Each number is 500 + 40 x the weight over its row's rms, rounded and kept within 0 to 999. Layers, rows and columns count from 0. Numbers have three digits each. The size before them is the row's rms in percent of the matrix's.

# layer 4 MLP up, 512x192, rms 0.0756, rows 484-511, columns 128-191
098:486434518488425464546456505492463502504595579545557568531531555524438571519513482549540498519482455449506513438471597522419477489547527437534534404470484516545420557471478523478448534562434480
102:553483513480563462513525519504507481456497481499505464497472425435466484502504463462473473545528567489489586553534536499537488470535494515545481526493525462589490488512512509430550505473471554
097:592499553477523441561447465506455522486547476491454427556498555510434409534521508486542512493462545422522493435541540495452468464517492495540493459456407464548498512496514559430546473605512451
096:529516531491480531591524482491449556437467549483531507539459484513569462443489531566454582480471441425555471521533522551502484449499500504525455499535461523551530521510481436525478418555535525
100:537517409522462466513527546524459480459501533465456475495503497490533513448439452576479451521552487480520464446560499491496436587518444495464518536503441484551443481530431535521549527539561573
099:530515561486490518439536424502545447528520519481583438519478432540622490550472481491460465466425522477500519474521520495460494480475518487539434505493494541409521502514445546525518473539498521
101:463537480485492533540470562507502509503523507538441543501466473498477544484496455507513465510638503560508500560492466472484495447500535517542503482515433488446477453441541486550543472467532502
106:474553513449553495567495533456513477444532469490480465475558518448564498486469505433487473492480505469437501466546494611548417524473463566537545445546501516544483561461518443540484463559510436
098:564530566437504493529451469504503500488441449523533500509569520394547526527463534437454514547540476578470499478496456465546545489470538513544453562427535570496489504459477553515514512505490564
096:468550562485521436562507419573459496524499539456440580513504512481564471528550450602478478548502435472510587490506494438438557511529491490565515505542490512516439513564553577548488467470513488
099:475470583465565495449485474466459418500564435529441493481480509583457457528524543509443532523571523501508464507494416530544524513478540542448526495555517493462500495509447466503511513440475513
097:499497515514375484479512465493476463549535520450548470484551509538489545459470481582442513481569546467445545499512466433443444565482500460475440515514537541493498490498521519528524465552536511
096:492494511497528442542530460520461486483540552456453512489492510428515426521468498467495528479542496559508506499554554524523484519535496538555545473523532536430521497479516566545500465506503522
100:428424593487512550544588474482488439493415502454526484511540586492486492522544480571521590443502479521448524610550565492505488517602515480501478554460547509517570512500443505502446494499476500
099:486483533519573476459532483488516469519575528504549480437504484409456503454497499481465532475549518465506495581486485434447534515463487530419486488495442483462544421518546410531459488529485564
104:496489459540454512451521506548500525509474476476556480530526541508414440487506559459473545502466526522523434539598493540538513485536492480507533567482556491523506540539581499525452522472423498
104:462500507503479488442477498511536517463486484460506440477527469558607474491500500531478472509491582477450490495501461526545486538460500446511553530441491444469455447496513519469504518534576449
097:469509492553434436490537412435518527489521477474503635492508577511470461469519429487485484513475475560575494511514510499523512500432503455465516506507535515499489454494478489484486460493529529
101:543481503462502563556520537504557502441491473510549531493430538501585488506530508424454537490387444461512473554495563485494525525547511471533493465535485506517494487451439525494477572550513520
092:498458532521501498452485426451495537555510418480501426490500562499523484488548465486497419504522542512490566528518535431513498544510495536414489479531439522513465484509600507475514489430522568
101:481469483463546494480465513497396390534448441510496552490441501485514580459547531474538407489479501507478469502550493528468563514536529526539519499499517483498490481504471563499425540517504489
098:493456550511530520478505532477517554500500415445474587439489472482509521484574566533494497468487445460567456441515447536528470523479493476424474509530471514444464488475471518553464598490445467
097:529487464429549429523466485510508471420486520479480429492524487478477495515524479460464495484484449549545479589514520553492401476508471426521536477509501516499519478555514425522453433515487519
098:530481511554526506522467541454559461532483462465509463490525425537492440494463540443483457438440518508463562500496501456570494479454522563557452513538506513555496519461520538520502490517514545
104:542496536468558453530564516587469523510511419533488564476495478510501490496591489485443520520434463373460577456491450520534465470547521537452456450520496503480525460487496480562516457525475510
100:435526495483536493497437501498478545468564536486519548523464539533470510513493523463458445510428493536507622486500514549500590469459484485527486483503512470510424478497618467519532476480406551
104:476519509492492453555515526570484503452514480521497448435529532470516473513506578444493561569559512474575487487539451526511575464547491406546518455481508499401519450487444495550530442534553439
103:515563502416421520529463489520534494526476504489508471573496518505501532551535469523492478588541551566489565515449474502496459505508492453513548548531488532504483469491487449584471545422519456
# layer 4 MLP down (transposed), 512x192, rms 0.0733, rows 484-511, columns 128-191
104:487490516559496394642498477471477507514512490521542490521538566498474468471484480542522500490556515517473421521490464579405525472519481528487478525475461458496520505521447457596523490559536554
108:484464516548500437519532494524513477472427497543470484453468498492515470514537479511443572517457458514522553542481493519500458494492463472468522569526510462508474543591507484534550505469497522
102:519539506508535567435509439461482459549471511572454529468551472460478462409498518548480501453497534429499464476497459436506538427557439497500528491398544459534448519544504496470522501477459519
093:535532424505525486484488505461490527480465459499571416469507540489510537507469483474585468569479563499459483494469515507505481549506463466553404440457594580439482526497541563467460542488456464
096:454545424485534490492527477421415543453503491488526452445522491461474480494475494445469494467589455562453519509531494496496535567468507491476498511536423529497484525546478501489512455466499499
101:510522506509489581465429420540490564523498500530548476519501535499567539501588521552565492513481484546477545437544416541453610510470550493491489468483509507519554497505440547542468470541475486
099:388520471488431493477400484574520472546487532549486539504439507407534453430461465489535480504481477530563496475522536549453493480487536533467525495495496516461525517401503520580494498456485479
108:520541501510488449462526514487546486527466438558485501458573484568488490488465518422478432507481509626516580446462507499466484527554528457485513441532514509510446548543475461483442469504499467
100:499540496487516570583539493485549443537516481492502529489474442533533510426452509537526468452490516535469515569509435511560551492483545443465526473501497519486409447511530516514499562460519502
100:472489494529518508467603527480498521534490454389499476502549567518414488568505478576508515518415529508455461572481447452494454473486528535510599456497512516474509473528431501496469451444510516
099:543510490508542459526580443481498477461542499467420498381485552527556517555464527536584512542527542485552498493483413545419479506489588507545486500523473516522478472502464509434516525547518495
095:566532472482491518521554543539490480496515559523500449469490521467491552513591492488467445500516512461458515491540485449542450493443306530543489523475449486502506559492552501470450461464492495
098:509503486431480474418413497526463548553477484472544536472415475475524584539540496488535446503465541566499450466515522558488474480463358494537410464466486471458472573534509479560558490489550437
103:467527549563541551527528426456463464496423478457569479521526470538474512561518520434533536502499485582444485553554559453491512538514572482429479475474489528477538511593523515490428468478484504
102:541505496495443525494477476455476506553562522516525543501514488565530516609546478595495502491522500507531591476512516525484512532463531511521493399473492576555492439503447524508545466509455513
103:548457538498546491530512574443504501544512523531479541465459497495513495478525460459497482509525391457446467514468508567490545471472528465485504517569498475466522531416521487428524532519555437
101:473521468455534504488441526543518467444525550501490541493441505539548511501535532478560567491477526512539435484476474486514451456462413491496507565507464493516470408418508484538569520530486519
099:533448511521485530488448503510531536534508518497474498475549618466530465449506513411546482473481524525495460458540494487530507486536349556545555509444561476557498582523488508548520471521545517
104:490562475465460436468500473520493449483468460496511469507505499480497496528465509546521532530490487515465484514539459491519482459470589478468419492405525501464476471518521440540511531563497446
095:434535474515521497494489585484525504553519462466409538527542522495470490538463463486537450546510593542551485554514510480588545447452461471498533393499447507514450601499555501462441475494440526
102:465385486468531435481535526419494478508534493464510456482491578543494552457529451476623474505524514490494514532532559484410461528514464569608515548546531444476458528616495517520490507453501507
101:511462519495488525503508469555570433434477569561517498502491478529556549475599501514555470472460523502463525474575459522440569459519558477515514472593544427567456513549500488497503585496539458
096:485506451582452568483456545518524442459491546592533488482487442502574499514487544536544415460407465530545519526512477460478554466446446476460537469504536440507518510469507453541515456515449471
102:510511497550549481567466470486544477447515484529527493519462455484529457584456552479500517484549574466452487478475577489416470511499550518519508464530449489512611536532511502545555538463474421
103:511489456450475467531481505444455501535487481475484538446456444456498515555580473552432494528483464513459566525479573483489548489540604520423572461500457421480495463505520564479485424504528456
096:493512461550532449458458468509467501473534493522480526503463529476442505613556574484528432462517469539525525513536549440613579475456559424489463484511541539426501546500466537489515479468558537
106:581513581452469489488580513406484410540569521437462505566504496475487459517506487517479478460529501557516524477541511485482494439496411404506487577516491476481481488595455580421502501497525603
100:603485455473487490570544541462469495492459507496511478545543473540465447563530490485530504534489488486461531465432513502462495520494502521525437458475514469552409562530486458508532509513510560
# layer 4 MLP gate, 512x192, rms 0.0873, rows 485-511, columns 128-191
108:487508486499481486463507507439454429524559493565559521535467502492542529492444600512445504493529539550444501529500485503558496480583521519541466490511540491473563474493532510474495423590448596
098:491508479438406497476553541516478549476475505539494491496440515521467454496522500514520439474489537529473605486513573555507453461507562488460493529498471481437465535520507480488569371562562529
095:550470586520588506539487449523525533484534467482506531518482490563464491407511476555535512448445473526563515514506472541468555453438517564492507526536405483488439423464455468514522503473521571
095:536531498525487476539456541467555487431573522543479511503506525561429384480502523513419499412522530545455535545511559443601481513575519466470482457496582490455492463457479543434503458512459485
104:547576466498536471518555537486494554503562451530440467484512505527550498470517419537485507512492480432516557363471512457536543472504529560526487513492485435483473463475467509522535454540459529
114:524504478491424445515532561500500521486506516526460469509466480471548479446456492454446497562480494506475554481518551515528564491498492511558505462486507484446521438537452558555521473543493465
106:542499487524532525500518524501557536520467510509508467482451479507489549421489523476536519490559518429432468526514481447514565459533582513474493521491456462476518449488536540513519497467529515
098:502448550433568469450477500499518504413477517474467499475451556504501502450508528522466548510459460475491492527494530482453537550499540526495540480517441526491506514470518467512430468471450498
098:539472586516493525510550471485445467538499529561524377488459475564514523483532495460417528456497568559526524463580456537497511529542468536493581486524384543515466449557508544452472447524486520
100:481479543450513478538533547528509503449434465495471485572476468555517486479496482525511475514462594534401522545479551530522527436558523513508586568488459453544520513526480491481517434454504500
098:517441586541445510418481466508450429533559485499555425536495474513464484442490503416438475479549521491460518513546529532547572478462510532564537499493414471499459463526473507518490477550473453
092:449573542484495512490516474528447511460553556439526453511440533473481538486477495479475491521516441534530514545456508525443501512543512525446635595537528473449514415459501588526493444538526511
092:470414471500511525455507541461437516583522482590480562533400545460499483531541469531495469490466398551500553482439483561446476494547536557465486499542537467487460485541585541580512469502480529
096:461480455472508493535568490484512488500528424530530551461548426484524501431454538499542426517409449452514466493472517528561537415492510560511486494494560530523464429452487512545491457503532552
093:536468546496476520505465499538505526504503491496475498441448539504512584478469475519428482428546539481462452488523480498615480510508542523509471565589470446498544528414564478494483540442457521
108:597459501505518459445527434475500442529537528498515494517531505503542561399541505484439546515478530539490486486519454530572544453502563554559584520469470523465483503451483469518461491468486487
111:494451497558445459501531518459601526549553550570470482514485505532462429409532474506523468446485501537467521443534530454517492536427538536398507469542444489491413390459507527525463475495528514
098:494530556495467514484503514503523530483539485504484509462431454468449457448536494598519518489498519391499528448515465488445533456525536528410508492491445511486478422486541506509513465468495501
091:509501562498501436489493533542568573446504491496510471518523484505445520444446430512466470490462507431535534573541527493479470561531519471505507538495465500581506491486550515488450504442452476
098:419517531551529548490528513498517470446499528508494505579498491494497502424444539496522472447559492541557502492564574509549545565513523512475531478517499516534520453512487598515474518529400502
093:540460511474460418555414518454454556520511448463470479481466506507508513579420528531514478498510514500532513502545452524507550545482485420476464521498436463505574521462504497535486505518502501
092:480484475482504524532473464462519583494521539452542543462521506522518487431469541499517461485508527552448546533450582582441470499475503505464505606542517454507513521488514507486450533467497517
107:511518514497463494477440534391482467499462509511496468523483502520499420478419470479439449527534531489494495488548521450494480547565538457536522533521495521539535502507461522522472524547445495
105:515469549481495512503483473424472514499502482534506434455475482496578526485458524469473495458519486488544464514454514477498495505462510490453435557557512506550466477459489490506497529483454533
095:560449488479443474489559452505502562538511491532456505510528459522553470481482483463465443594529527487511501490463543592449511506447497529553555482607398543535461500474534473494492507471448515
097:508490505495532470498450507493478409508484506504591428444480526475538555509438479471525506554464464503485500561437525506507559481510523552504467492514520470532570455473477526491548449509452555
103:530510526519487490460533581465480420528516437472533459492457478536575513490490564454465508489562506547477477450536474517616571480469518457547436492598502501512518443494522495522454509449429480